Weights of a small transformer language model.
Architecture: LayerNorm before each block, biases, tied embeddings.
Each number is 128 + 24 x the weight over its row's rms, rounded and kept within 0 to 255. Layers, rows and columns count from 0. Numbers have three digits each. The size before them is the row's rms in percent of the matrix's.

# layer 6 MLP down (transposed), 1280x320, rms 0.228, rows 47-213, columns 200-239
111:111129125122116119118186134145164146134146112139101131130115121083107142126164126085142089132146130123140112149112135107
086:143168135115139095119144174094102123142158158156104106100157106128165145114138161138133132101128109148126101153141086163
101:116123153136129168154135141160122101152119108130159147112124123142121116155114123103116115122123115138097098110125109129
089:145119091131139140118125104131122139217098152135123089159119139114140116202108106161147122132121128107144133068140084134
094:136169130140106126112182155092121163079111113156113092115162110112099105108101121089147146145120128097119129124155148090
096:161133107136136140171125156097135154091122135172138133112122139111139132140171085135152156112138166102143125161138080119
087:134124113129178122133130117166133105132138162170142126086130096149138096079138123140109122126142100133139099088108143132
105:113116145108140083125162125129120117121115105136147136141122113139108117120150148139135151161159099123136122134133173125
098:146160120126099112086143159135130137132168134108103174105096094143164147126130135150114091149139132133151082157166125139
110:105142165160103192162105137121160158121093154134146135185127122096081147112111104097140124172144130134140106123124129138
105:116155102120131142103177114135115136136131120150125118138121124158127125169090089128174094123115112138135169149141102146
093:172091123095100156135120154123160084177161116119112151153102153129124154152123087132103120153140109128094117107127151114
090:155083134142138135137135098133099152134127116097108146123140140125107125107103089123159108137158109156103156095141128149
107:169141161138139155104131119211137117100117096152133171165133100158106157118107145135117096137122111120083120166166118180
096:110088154130142141134138146132135151090147113123155119125170150119123098168102098101114146114120143156141128104092117119
101:093091106125145161119121126121128120154150124146107123163140099152124091065159103153137121141160137152165149136128153110
080:103135136140122111127117064123102108138125149120107170151130154107135117113108082144117105141144102116107089129109107118
097:087122122109119126130150123116133153099135083139097158108140119108125158164116125081130158118136121076147127143108163146
102:111113116128112127147111124124085155176118170144129146098121099161124130093170136172139152113120082130141114142146116142
103:095130119124114179148103110149099128144097128127149127139142152098089151117125140140109163132111153144112126162133127080
084:166164103147120106130110152153097155094138163123129147110156080174131137104126113107120133104166141154115191146125127144
113:157092128148137126124123146145138145135122161116138122114157100139157151111138103148152140140144079096074151143100135130
109:130135134168134159108146141163087124159132137086093099119091116152126179078112140146165182076113127131136148135115160136
096:093156131091144118123136108133086104146165093161110143118110123135173160075102129153103112153114117116117113130120126146
105:128128125110096146119136178109096150129138134087120126139129107132146139130127188120107104141155105133141151127117120173
098:110129122134173131060138107110114137145138088085148132122118125075138120090143110130133154144122149137144156133094139105
109:115111126109106144095093083143180136124170121151100152178086139120116144130142115136179160125151125137143111124123168155
103:140107158083109144127099119104158108121137100156131151134133140147116108144070131106106112156099147161092129086113187162
096:124132135132141113172172140117131083168059096150119104136140154102160141099124142114083160126126125151109176120137127110
096:122138128129136151127125121129145115125108125117143170084115111124136108125084160122104093122142150129110107104115146118
109:116073110180150152159165142104128183194151175149109138094111137145111135123122151126150114082140139134145109124186134120
096:120135116143122170132175105156128158138119130143115128146103075111201122171102147140163099169123133094083130118090145134
091:110112138114130114076134096133099129146105131083133108116089103149091114163119099140111198120123130150127157084140120153
099:093103119212167128114115147152168121103136169098087143088126124140174148113144095129136169175125173124102185121150104124
105:142092174189184109163136146168092118129163121127094149124132138137148113124161134137128147152133130121095137099155141126
099:135119113126113106141156130165148078166151157098109136144097135172136078145143109118158153123120140122137132114192087112
106:061127169068136115105131131122103158127154127133088148147123153128146123118142130106162118097151112141158090102172119079
093:112096116142116137118103143099134185141138153160163133091132106109114166139118125171163162090124117141123130132121141125
100:073152111105135079115156120163124148163130162125111133144121114133144121129150148157120106161122109150129110155120168090
096:151157127166105137112152140119103134127132119115124115127118115150160106100142103130132146147121158106159125151115056130
123:140052087098128095111089140137135110094097129097160105082074147126124101124149097116083183142103153141130151107119153106
102:125130125136066110130106121139146141176135144126120135140134156141130107154139118138132155089131142097139131126115115115
100:144128073154084135138153131162121146117098164160145124134141112134149097127103139124116107136121103153103111135098130113
103:084150122117114130147140121133117122124127147138172101137152121127193118115108133082112118130115086167140172116105144116
102:138172102070146107171135153129076157108164139118097126134090153151155088097133127157127112118097163161135114129149119103
089:112156141117173120140136161121142145111145167143108152118117128124111095093132067113113113137179114091127122146118118130
106:124171107130163146085152141101166134117130099129136116139112127125161146131172142106128112113138076105139145113103125146
108:150132156122153094126105145179110132141103122151147119129188132151131122171115129117098097118125161112149127153136117115
103:130082145178114155106138156152127112125120144122156115111142152154152171047120183111133090119153125130103122144114156104
092:095095174121116182111076157117147118115112118167127128164119151119182124137120138111170103140139148117113096104085194140
118:131082126089111141100136117154130123130180131122131109092137160126159158107136098152113117123102134113110086136186122121
091:145156137121129122145121092115134081122140109107133117117111153119126089153124086088162119104155138141109120163122151118
091:126111099155155116094108116117127123119155092132185072123154166103114115180131143108118133145115119110096118116111166119
104:122081124153100152155151123120157084160167125118122108148109163208169120099133088122118156081154158137122145141140111126
108:147163152101109124129072135138129116092159150160111126081151148126173142122097178114125146121110125115104107121121129122
106:130123154103128171091152103124122123134122133132134105064090144087102148130120125064140124099132141154147147113111164105
083:108137090176147152141150100173119166105165185100112170154126076117159121157109138155096088163147098152090079124147134111
092:138115097202092115122173090160103103160153116112141113170117144174140098098116120164159172147101116139158117130128104140
115:089122113138142096102148136153131129108122118112083129096102169106159143105116112130131112140144087117120142122134117118
100:126117108145131157189164108127136161108108123159107160146132102136128159136091053201143127152123127110096108172192111114
088:142116156133108121123125160106142107162121145205169137130156095137074114168131110100131155119134133144096106136148110175
110:117159116177159134129136170120141122084127141185100151164110123146168102126097115158119088116140196139134123119139144133
094:122179179115107061170155138115113178144136158083097170102123113075118102105150098127115115104130103115100124115109117139
114:117139100110147144140157160145143167129135096115171086144172146126109113122114130107144118151141115117169128114097121169
093:129148140115109061110132145159151148107102146119121163155170105128150126134104154104083121095106119144141077122151097185
091:149127143128123149092082124086151142127145113130127118117144139124120098146087128111140125103145115156144104117102161137
097:135136102083139156171141151120089072156128083104153153097147165106074104121187152099142150121059114143160122146119152115
100:127132108131183111136113141154094123111133120146112098136140154153131158130175099125119164109099128109129147136077100099
115:140112132126067116094085113108125126119124111134145114172115091133113186103133136110080158092094131110148105141156120103
117:120132118118121141174175122172132139128104152108095156084094145139114141147112143131121094113156124142168122127112128098
114:098124101124114158125118108094137156132111132131106108121159109112124131097131127117098112129125153126117141149135127116
104:127104107123095120118120143142109152155145126093114111143138152165150081112098102161103095127108141146140097096168092138
105:156140113139102143127108137155101161126135171139115146150108139095125111088095128179139129100150123083085149110127147140
122:113146094157102111145125101141156111093142099154126117114129167120125096125069146142131120104093156155137091166091121137
109:159128103131078122141178116147144147162123132146136117133112147093137105096129153112126111112127081153138134131103168131
108:137170174121101139095140181151146144114117153122100132157133098130109099122137087139161128158144136109089116099127151133
092:123125128099123126103082126139184127170098147142105119075164113168132111102131137114101110101120165121120145099189146148
095:109143118141126091125101114191098123123134127187175144124099154139127103099110096146175109078132150136180092122103145130
101:118087099165165166146145139140145153070121104133136120119110128078118143127120107117136142145140122099127118120148158080
100:147162159073130126143114119139123139112121133131107132137121158169130120142138142129128144140168130120173112094193126112
103:114156098142133143087128159159086142105127154134098115169167104155161123154106098142162138120115123138136097106108133141
097:158103096135132126145164089096104124139148133132104135102057139143129141120137122153083059141147122168128153121109132147
101:133097141116138134172107108146119129131085112119095122124120114129120156149114164122181133138133142116096112109156125154
090:118125171102173133108119183145154187164139119178119112133093122154119129129161114133148096124116125140153127139137158116
095:155190152137152105104167132142138144135146074125084152136140096157120097144119142170155120127096121164141149087127119131
100:142144116130160162139160122144113160162116153160109126104111110118133132101138113111175145126105109147147105153110131160
094:120143116149135141094142145127126181161136123122135127144157146135102105137110099109169112134099107122120115189080116136
092:180087120111164142115127132143145159121175130137130113134137140136146127119094134147146116111122120098141139105128102125
106:142078196129160117143149144125126112137120117130143154156114133103172146113127160093120145122111113155157136111160138083
091:154080144134135108145122130177129137132158120114130140145146107144170147165172100164089091136126105120096114122139069115
076:162166122129112083079135170111114130184187166208149123127151166131180103133114121156152138158124113104107128131141098131
091:152094154110134129061113115152114129116194134109095109093161121124124120157146118125125116120113132107110140107118153139
099:113140111153102122150138138136094120092142135120143093086127099112085146115117126163093086125087141163127121096124124132
097:136106148142132117106128129097135060127123160130101139111147144143148135127139152105146106131109138123132101138078170147
096:139143178164134139104112122127160171090111128160115076117159128097096108124130120140106111092153145120118142145137143097
100:117118095199119111138169108176125162140142105126127140092105129156097103111093097151149130108102112126122111132138149104
111:174142132103048139156081100123116113111092141126154132144130099127150103116119150139136143118080140094142109106113127182
097:133121114116109134131135177115128173113135124116150104136119119105112119128075075106137110154167116155135081123133130075
101:119103140094179147145104134148150102142105096116136152135107116137140152152141112088120098117132130119133141120141096160
093:127101121140100122106216100147102129164114133161131144152152104191120125120093119135136079123110117140143116141140191120
101:141148101144161127141132150135145156121100101093158100129161103187091105115120154152111162123108098100107087082113120148
097:127074147152114141148149161152108124132121173121148139127107110099129135091129130115116106109105119131137096144108149108
090:142114128079144111133152079132099141122114162141129158108099181095165121121141159129136143155109100166101101081127155106
104:158120093167126134108180119135127172128113141120115110149119073113133136120126133131157124121125138110098119099135146119
102:120125115119110085157184109150142109140149110122159060105119157137087078092120091109117131145091144114143146106133113164
094:113108099135120116090067112118095100128124121169158155171130106146116181176147147116097133157144142123149112139135154136
098:145127123155126129117182137118118148161185153127091163125133113159125116103125080126135103099121169100127134110137092114
112:118124105157088171115153128115142130096154110102102136122144166140123091154129153147147102093098146157099157164134103114
094:105127158101136137140089168177122116125131171133102110094076110083125096118141123162141106137176148114095161130144120093
098:154088131114159112153167146141094111109137106125111120173090148119142105118094122193146124130117126141117131142082101112
099:160132126115127121086133121144165147123130106133156120124097113142163112125123126133145151122112125111113141163128168089
112:130121143167121097126132101176087082114093132137109157109138092120119146190128167121104132136104096113147110123124106167
098:116127094117126084128115144147130160175089167154136132103128144111126144128081141146121108138124109128177125166102136164
106:119114112122175078131160117152140089146140174113122135131097149140153130072138100104122106126122080165104177138124139146
091:117098076146142160106098098133124120140076138121083118137174145138110117168098095099130064105129169174101103127130142117
104:118120123105098153132098158162116117117117140093099178124135141125117083132124138083105142144145148120108130120141128102
092:141098119133152136075181107118118122110155110130127134133121128153150118159125086097074135126112130116077130131127112085
093:139148163116157134128149132123107114121138135142139102153152128120096137107113184134145134123125171104117131090156137117
115:151121076152124094161132126116132156125117123186125115114169125139123157113122130155121096147098148144101143100112094108
108:121106149171162144138187127145121130138145147136135125133127166110169120140117128113173106132135126158124130100154131154
111:111107110122154111087060138138117085107120143149107124116127083102140158084156104137141155121129107109087135144144162138
106:141130124115177108167144115136080115119148162144143117161122138186120098117133124109144157150113122134124118132126162164
105:165132135139120113109159135083117114126142139099092156084137125155138124145111180109108117139147163097126147128126108148
100:111107147144098122123092071148074119086086132108159165165130143114111101147126113074114137159131123135159132138166129138
101:092118150108148138169136128134121102174141141176112108135140143110176118106151108132122114085094142111091137081121148132
098:129145132094137117116133152114107117179127126154124116156121170093097144134147077087143123146159131147116107142157153120
107:121167130142162122108140121088129123160141144095130111110093128158109149117161106087200121132156137166123125133151132097
097:122162166151154101148128080095149108119172100134110098104111131158138141148146179100091112135146133166114152147106119136
093:148119113096134122147167125121106088130077121162073123142194106137116120135126121102125132166130159131124122097138099133
105:108145136114142143148151148099135102165123110151103127135148123113143105037126140131074118130182114176123100121114110108
096:118137105151147127144103164082145152112091092129153120196113097114114184095132099086111126138119136137094150116141130122
096:132161136094174097148124140143143170127132151097110158110132102117103131153126157126120100154122077128138098170153098105
090:132118114139094092116157129106114113084106096102096188124142143141102077144091140133184118122108141106093141131089131115
100:149112104151121109157104128129109082120134081112158129108174120134155125121089174141149091175134086175135130117148150127
096:188145134128158115148124084099112089126081125110106091133124151110168148164109118104138103113134146154107133123148130095
086:130109107120133090116082117101133140123129111180119101128151178120133100072164147123145113159123120133129158166127082160
105:106119113138139193149100155139112093115094137140139154086101144119075092134144124127087129136078143116120133149108142133
107:159146142187118083138165118086146132179118124090145140158086156129104116089137143138116147128125096165151135175105152111
118:120094083183168133172099113140131134118119095114130111154172134117104129172155166170106098132119138112116128159164147148
116:103099141186156071148108149155138133122079107099120125125148153108104111137068126124091097061110167154180117131131173095
097:114135130141130114141109146095140167157105106104131115090140113140128130095122135100154160151108132067108157142115095129
095:142119111102106133108118125107124145133110148110075160099147117117163085126139046129162159134125149132169119181144119166
105:144131111115156134145120124113086101128120155115080142130117149095157124121128132097102100126142113125143129109164121138
090:133084124129138158118150131144112118132130135120156113136153132165152155150141152111108112141161118123159140104131130102
101:174113111151118105121140142131151105115094159129152126160105169112089140173144115115139128114167159133172146133137121105
099:137075114134103139107115114128117173144118151121131100117088114114141124099107138145153152100123153135123106119099112115
113:138120114077086110135111107140120152140142108151109195135127156082118100100119081122111120162112139103143135118166141154
095:127118097140189167105148101176131101121157069177114093109132126149113099140112098194102100118118107102151118119121122134
106:121034099186122132114124113143155144117094121144070147086112151106084099116132112138121127125119170144158174102113123153
101:157136146119146167127122189139143119105151094133093141143104187139153156149069153086137166132139137126149121149119096111
096:120144099147103129131161130084126169148141162146107133089108101106132093116113122162149142122139111085117132134102126108
104:115115134177149112142158140178157164109112107129145193161130107124100081152112123114094110100129098107145146141134162117
104:118140120151140123141146154106147148076112141137098138123074118115183102106090134106091115095129084168124167110130118154
104:112111119113141106115103150146107167145147157084127131123149085123089128139160129098166146171121113115140117125127123096
103:144090074161086151110141135099151123098095129157099134128119136147094085144114126126168087108124114160098162150099119152
102:148101102105095163108150097129101121139123147120125145096082123139104082094126088123094111098106102182135113137163104107
104:144150136088053136151087124127092126134098130120111144103109120102173147104099142145147125128137113125121163136097137107
106:165120125126148131125119079131127133132136129157126109140141132131148135117145133103145078175135117077154040075114105134
109:138091104164090122149150164158080096172126120133118097089098126044129131125105149148054115107113133111144138159129151092
090:111135120117152095154113152123116148137124118155071154128150098184106102099114155152139128098112101139123178139137131050
097:121120091103166130124090067132117138099130156100125153119118119131106094099107150109128163108125118131089108146144081115
099:127076133140125096132105122068122083122155092175088144107184097159125108092121158146145188107145145113120147125103160149
098:141153151160131112126148133129101136150156108136115079118149106172097123132111103114057080142095116136122165131120120124
101:129131134122110113156121178163148172153151116135130136133083116141109106153124138124155122142102176093121128111130111161
087:146141110125128141174176120120097096130151125125170167140130129155135093120159135134146150136118115112121096104144157103
098:117110131162151131154106144103159130155154124160115112110115094101153165108120141163157121161153098100094125129093100131
099:162136079159132087124102115096132166119133132161116160081167101125139118133131143129108143105100151106100118153139154095
# layer 6 MLP up, 1280x320, rms 0.228, rows 48-214, columns 200-239
090:093127138101095120157108132098088104109168127128141116138139138136145153138092130106129184170176121158123140144164153160
099:112158113155142156098134137086098150083084107122132134156120110125131156196124141128146122131105116153112119150124136128
088:125115140130142164128134098071115115118138119135084131124103157081145172157187167123129155143155173141119111092136155163
098:098099129135141108129135146115161102173117080163108146104104143117144156148129134121146138152134123142143109143108157115
100:136108131144125157120155084120102144171124147080129161130154108088154138164110102101148118130206140147132132146109145098
088:165148130132131141128145152085110152131098127125089118120109145148101127129159120181136152113080101123116121133145126140
113:117117135146124141120089127129097117105125139107136131121120121104170153133119157115168189105160136099146099138143138147
096:136142147125116137173120138128110127099111156126119150151130109127081121158125120134117182130121160115135122150119123113
104:099166137104152130125110115128113152116143131081166136115114087166169148107138138131095147105160126101135114099112148092
103:104131153148104151130144138111146124147109133092098137157147130117103159126109121114135177150162165149084134140174157133
092:123102169112087131145121164103118108138095107149120098094159138142163114142133137122110140117110122085133142138128067115
092:158179121112177095155141124144104145109119118133116083160079110148146096097158093141131126141090121122136131165102142105
104:125136092149162080149124135140133115126140127103159121105146161179139152099136151149101132146098125100106148152117117129
098:132116111091129093153142143109123104150106101153151149123113109114108135140157135117178085143105123129127124154167120169
107:125117104120108164195104082105126160194145136138105150117119113156128140057126143122135161113171110142132138141142092126
085:094123114136160149102108172115116127150121105141122151131141121143137125130116147139154172120122177177154139068140131091
102:166109091141118122143112137098134133141141133092119082132167121099147132141153110139106152154155108119126142112127147180
105:076113106102130115151102135159153130138151119136154122088143099132105141140085193101137189133156107184108138127156149104
099:115108161130110165106118128085139159165100136121140111155111102162092100139134151139123157109106150127136116106136132134
086:067130135174118126103123150078150131077106116128166139100128145136130131162133109131131135139084143123120120106141142095
115:138105129107157134062073128101126119126138142113109131168171138155135119130149153151125161149108138120105136131125102158
106:075146130125128150083106125135155142105105118113118151111149160131150165132104156097125158118090116130107119139145154124
094:078128120101149100154152140156121147134136140117155129199138098138129132101092145119128116157108162109137178087137080097
102:123157175105110112104129131119133112122138149135199146142148108115113137179102107134099156120154120167134088164132109161
093:130146131130118162149137114088109132145142151098162117113130071127139147156107130108158161160164145142154124068142154177
105:146123157193149138120128131091101133140108148161115131130113149117137113108191113155125152068142152137126160157126131118
104:099118113132131138105111134096106126104119117127150157114151135137132120109149154139114115114100092125165175114137112146
100:135183140135089142123139105096110153108135093109127090144125134112112077115113131111150149098132153174099099148101119107
102:118135134090149102158127130105122124119151128116113113140158142159099141167136091157128117139157142135099125110143153160
113:111137135085135149162155103134120155161123141125134137127128107095150105180118141136136129111110139103143080163129118156
096:124118103149123110159188129110143118137145130139136141124147128132128146097149129128112127104159107145136154145148127158
092:091155134139136129140112178109141128100089113117153135151174116117138128134186145114162138135136133132146153145135100112
096:153150105125112096111152096095129121154123116158124137155160170112135133110173139109149121137159079136132113101107114145
112:146147138135121136139103065190138106129133122120137141155122109124128134108151151115115152164121128148164138170096106129
097:090096139137123116135123090112134160119142134157155140121126153141107131128092120083112134118154113129156094126090154113
097:141124133133105112151128157101122087141117150138074136132119157084129151112143131106151156111111117095153155175134123159
097:151111104112155111148142093087093138158140110170139173137135125137132143119148136126136104132103156156120138145086112108
098:160116113144094182113151129133121088105145083147129097082140159134134107125143132127151136132134113103147143105098136139
101:135099149102161137111117145098103126128130114186118090105128112129139132123085112099157126154137148116105144105127145100
108:139116072085169105124129164132107118119109088096124125092115149120117123115157121161144169175159140125133095085115079093
101:065141150135114149125120135113138111117097126126172113132096118154146138126161107145081141124136133108114118146140151162
104:168136126125166127118126116112146098104157087108150143145167101145098144029114154107148101147135140136157123186159084125
104:112103118145115110140133147117171153121140135118168106143133128132104146106079109115137166067118115129134091144101133114
103:147114162117130103101135085110135150138085121161136139105136115131093166185115103143117128143134134179137189126132099080
090:128125114117143106126123114148138140107123098119149176126146139114096127111127142158143167116132101194151159097112127136
107:130143124146100114145168188097122130145110141134174126172146121120102124078159141109128130103151133137121101168094173107
116:123098171152127111102067131198143100169124166135134138127158147125139164088122133119099165133142093095128117158180125120
098:139143123095146141128093125121121120138125123118167129135141132120122112116189137138135161133127154132135133129106098106
097:107140149152165154122144163150137123141124138144129107085163141110163085118131113128143129151115130116133141161127106128
111:126122117111090116070120110126119098122132077117154130101129143113183142135111161123079141117111141146150133117172132133
092:123133129146104132125125135149162104160108131144129124120147130147103140129149164116115147126178152149139122097169094112
093:109174114116114180136175134097096137121144137125106102124101136124109137096122123112104079056110166126168121127104138159
105:154102112111141125126114112130095106132135117135101100088111146130142148125144113163130149142160181123140094131124115140
105:139169075130149102126094107125150130109162134101113142120102114137133162116145135103145098150118130169139152124127129133
113:132122161134150110157129094105139099142147124133152124096099153110117145138141137123153134104112086113137167107095174110
089:120139132108123096128135147141124107122125089173125082151113125132133103119168111073155181110126083099162147143128115126
099:158107145096120144136102141093113077104123131139094130109159118104117182146175133154134143124144138107101123115108102132
106:155130168131129146115128156109110113110140126121138122161119147155069136085159135127176122150159155122106157154119140104
101:107183130114165138133148106128070142136096076128138154153139131156127107089121109163100150139170148095109094125109117108
088:109104140139152131126146089180123142137120164124155115122130131148125139116091134151101115137101142154094118100153064126
106:146129127166154164095109126089129132142135154133137133100124147098133115108141123080121096101151133085127122137175133193
098:114139174151142128128150138079148111143162080108110131095127144133180122147096155083100155133139183123154105151152081119
107:139147136182149131129147132103137125087163155111130172153160139098141161151203134121141154089112119091150127075180087117
095:100135143097121164117108106089138120177132164129122106155156154138105115109152132107127086110108153131129136129100100151
090:116148117067127101116194162181126128123176107208142082091115100084128111130091131111076100142112107135136109107097117097
098:100140159153139162170122120153140090123128154143116138104133126082142146137102106145103146133118129117138130100116149140
096:086155123096173128129117081146152165126114105140132119109123109108167174113124123143139143117133142188104169098108148114
118:098157129118117098127128116132123135144137133084159133192134124097155144121157140119133155159058130111179137173119131186
102:124134094137139111088153098099117101134110105112117128138137125160101131125144114158103114137097126125114156106144134116
105:068141114138105113128153142087127171127131153107138121134127131118063154116103109124126115124104167132176152125123098129
104:107146152164158143173137142152164128105121082122124172139086123151137090122144163096135155159115128149131145105118133138
108:161095120159127133107100117119145125108141130121163144121136114134143137110148167159116132117142094115103090129139167166
112:120084159100119123174155104116123140131158116117139118148167084084119118123155150150112133125131118188126130129139073085
100:115127114135064146140115148137117120158087117157192124159101107146087152104093161205119165103139148156126094109125133123
102:120106133104196163110132110131122150098153094135161097148112134106059121144143151137137132156140109148127142173138126069
100:133146129172120141100163111133128166081109163114143113123140135116171098119135146158128150100121092145118125149129116150
092:185113127132093106126091123112097147114098130081118127162155153088110139164134146145087101147134158159134102143155136162
090:107092158139111111159160154108118128146134131168146123126109097129107130093141113169103163121101151156162156146102143106
103:118168143131089128114121134158095149098123140154145131142070100105125164164094105126095164100147143097135148158158183140
105:156118145132135119064122145146120101106140126107090150134109109140119133108060133127158129124105118113132123084160091134
098:157120143158132117101127103125133102081111151109130126134114123106106119153103091110133174125126125082171146109104128099
097:125113116139120114124141114125090118080106149139133089179176106093114117146091115123140108133118098132086144158115126117
091:142132147112154134130128112107117113112167116145153170129120119135164092137101136119143126140132130125084117134146102114
093:113074118140121118137112090101112137149132179150128110129113170116102132126120110113143161108099129129106151083194149093
102:120086115159113143095065125157121128070136091113142111135144110128135134097146147125107131145123119106131106088109115115
090:161088089144149158165088175151112117145113121111156136123111136107105114110141118156077112163144138145112165107159168157
090:125103156119144140051093161100160135045143128110145121170122112120124122136122122094125124103095173116118120154079130104
103:155178116101153116085114133143135160179185121145157131111155176161098132087114113128117149125115133106139110124117126118
096:127168133110147151136131102157085110108095135120173137131096106096139134125132146110141119127143153133127133144108128090
080:154152136143137141160066131154130146110122143099111128103075093146102165070155125140128141145097158096169124101133124099
093:115148151135115147136184175115180124115133098141134116135108140143112136096129091161120144128066148098156111125143142143
097:116111138124123144169151124124140084117161140143108117156140143128107111127167111109171148124163124139099106121140121132
098:133150123119115171134125157156136142143161105122153127137137151090118124150086113113100134099100128135141147129112188091
104:116096101134151104107102122122120102148113119124160106153152080092127139131095126155075090110110098154090150094146146100
102:139169142160105136144137111088119123101130116143141142147146140137108156126092103112092145188140181118113151096189127141
106:104097159166166091119153148127103156120125125144140143084144154150110115116065147127117122156140156123154127139141138088
099:132102143111160137132078115125107117164126138125133117133131150094125196111135173126145115162176160114128134127101113141
104:130151136122121140119082099148128109110110120143145090129124151116145103122127143120138157147088162149167083151124138102
098:164147159101161139099141113118125117096122105121123107108106116112148139154106082137114156154084121121099147128122119158
097:126070130144153107070090149097167146156190087176175119131117139100085120153098149087151093170136108150116096123110162148
096:124164132146103166111152115137123114123124126167135179126167105143148146171184134161104138154160107151161156133134121094
092:124137095140095148125196107122144099056081135144086146173146108133136139164127142095116171164110136132179085133115088083
100:156118135151134131127142101127125133116127111129182144130141172097098131162096108175143137101126081119117125139157107094
100:104135105096146111150108110156145147142138142131138085126119124131164127110136132087163155159134105141139149146154121127
097:118125137128149149114176143140132095139104130124121104141145154075138175113076175140135135141170123137108082105129143134
093:090106134110133156160114160108114127110135091134112082070130117131116145130125133141095120130164127159146171149108162130
106:116135131135121178115145104080120135130154097126126130097098139109137114101116108142107168094191138142161117114105157135
097:099135155168144125107129136102112134148166107102114116117165139092148093122101110141118130155151165163118122103136139135
093:128138107114101139104138122124124083123161119113117114072079153143124156150090133080155167102116176169095125144138132110
099:118132142147107099126144134133146089131102112120134129111129153113166118152106119134109090157140098128153156116131137102
104:135113172169116137089105160093107136117138115147163092108132156163170148198114131133103167119145137132130104154138110102
094:131142192098110137110142061117174108140144102088107107164092119115136131141121149113131172144148163134167122137137138089
102:099132137129116136110131128104168130139091160105159144126127135153117121086126135154113142114122139103117161147114133159
091:160115129164118147156152114143099092137154122160159202167110130143134084134143112128119147117139130150164157142150125122
099:170146106126133126130105134109169135141111132180122152130152148132103169140153143108111161147118153087130147132118160130
093:165110124127122122125101134151130125122099155124128132140110068139130103188126116163098155121121114126144152125097125145
093:168145155143116157048135127129124124115125134137143115161163161083133133101146110115112145123130110137091133123123138092
109:129120106109160132089112102161130136135121170110146105175107131103114111105125132199147142125092169142132141133135099137
103:093104111117106134119138077140095145132146104141182103110086117123178143110130162164141142109125102147150150066102098119
105:132122104126091099134113165156130086130139151140158140143130147149159165117153106130182118126149134142170114082155127088
104:123117142084104110090141106141121068145106120143116119097124160078142132140153143162143127144111103134113115129159110177
100:166098135107106122057084107133141039146124133111116163153111179138126148158099113134112103094155163145125137127170155100
101:085136146160127126117110099133096145121145095156092124128149154129151117102074112100127106094159123123128146134154111087
102:129090112140089164147115123078118114200127101099123152092119145079123140150112123108134131161146066129111118141120115133
100:151136157095072103156071145122114125099113113150168137168123131126116129155108137137127136127112159113117102155121105086
109:130128118143122127137136161086147125163131107146125146169085151124135095112135163112114085141166096130169103198116117113
098:113144125114120126137118152151107115065093130118123138129126105093137093142105139116087135157052105162145131125145142102
100:074149171122108118090084146175137120134138126164117146121129110114131148081138144135082138146122148132096086123168145150
104:120135141156140110125113168095149129115124116095128156150103136133133165108130135136068158120167128183142146146110090093
095:117101128113114117146147127148131108119137157129111153179142146122126129099112141124126088112106110184167153077182125150
096:117097101147114107115093140117128113119103137083095120142111183110147149164158117142129154121129120165116093142152100138
091:153116104131099158137084143122133126114116149138140128165147117134103136138161118092115132138067123162109125100135058120
104:099102129118123106122119070129155106106118124149119171134128116119132128113189096164119160151125139113111138159082149138
097:104148187160139096071098091143119082127141118119127104138103085194136115148126113106146092118162122147145126171109098131
088:144061135114123149156114092120115108131131157148116134118095122129099167102128116136124158148137167117121127122134136169
108:115123127119136166139123170159116132144101123111139152121122089100121177144121162062124144174123104119118134076107100125
102:094144102155127134090175084115145084089156125084119088130079090100164143095095141131147148144115122104174146112119112118
117:143136113143138110107112125124159084104122140129125147108129144139135163139154126133126140118094129154114086121146127155
106:091059153146155168115143144103118122144105124104121116118163126128139138163132128124143120149125144116131129147174091183
098:123128096098171134155066117136116103120131113118157137127122185103139117102181146129158111135133137157142141172155199122
096:120152123144136117103136124142134131084113117119110132177145126129137116081085113148120119126146082110110115117128128125
109:168087143152132098137148144132096142138089114115152132146123138118105133115073134137128117146107116135143160148095116118
098:145159114132117140115117079082120115123091146164116122116119127114127140173135098159132147125082135088167132148158135151
101:098175131124095157132113123109090145127124133124132124120129122112126140150109108072169171132149118147100160136129062131
094:143135108144122135144136121161157127139147132131117161136132092153093118135113117141168134132121107122127127107162084141
104:139148135156118116135104088126171144152085140166132149112142155109141174167116148116117189140125107142095122080124137113
101:134144138140121088109148119125114162123143151153115140099143145125138127125114156092130147101098109134162122161130147125
106:126116176098122165138101102132102133160131137122116160126139117152100148107153165127117171150115094139104115115138164123
093:110150136113134131135165154104088123121148148122154125136140106108103110118128105127118109159155123176114145119152132136
103:106142107130121142072116143086137122118130129122131117120160145118174117109135099159129150135150139095132148114126137127
114:094146154134160097168110149108134114098113096120207144116118167130091143110150165103112159179142095140139143159113148131
098:151124149112136122080136166128055097117158158163149147121132150098146126128134142123128111141152124097133152142111154078
110:132097131102150103105122148120103163127142110140171127104162114105103089144133165144110131166161100115176098138136104143
102:112138153103140166118145111124111116134102128125138160124082131134134133105120139162112154114095107135151113156124119137
106:099129129135167085099141128115141139180134108138137153108113140057148134106132174154117079141164132104126118152151130095
097:093136181079133105104151113098128106150130152103109123149149139136105090112073165116150166120159108121128116167149158128
102:109112105104123130101127052142134098109163146119151124103136097146148158108139133123096120140114123117119119118163141116
106:094151101134133102142107120135146091148118122112134150129125116133158115140145124147130184129118114100134153066127086119
092:141144130144155132108120135119117119102113126148116150147132107114131149132108106152138098172113180130141081106150144157
097:184098139145100157124140120136115108139123145099134087114148137141127176140177158156159147154135082122150185100156152135
101:081150121151113141090106120101105157090134136156120137156115099127110122074132142160116098151121112130091148142110102149
101:112148136113116175173130143128135142149126165106153087129121147077105162132144147120133156163115113139127120093081104120
097:133141127097117125131151096133143122110121127081142096093129093131158111159132147125145121156120138100148126167137204138
093:122121125097108121132142121074083166093141099125144113142108120135119150113125140160146091138119132073149139167174142175
102:141117159132143129135160127156146140093115143122129135123122124128113125091143149100165149111106169170116127127120139159
102:123151144133111122134109130138122105094099084131162150127109114110127143127164122079115159149142106118166141130139147096
098:139148134178140127116145129087138141120100154097096140151123142093138131130132107122109134098124136091170153151145088150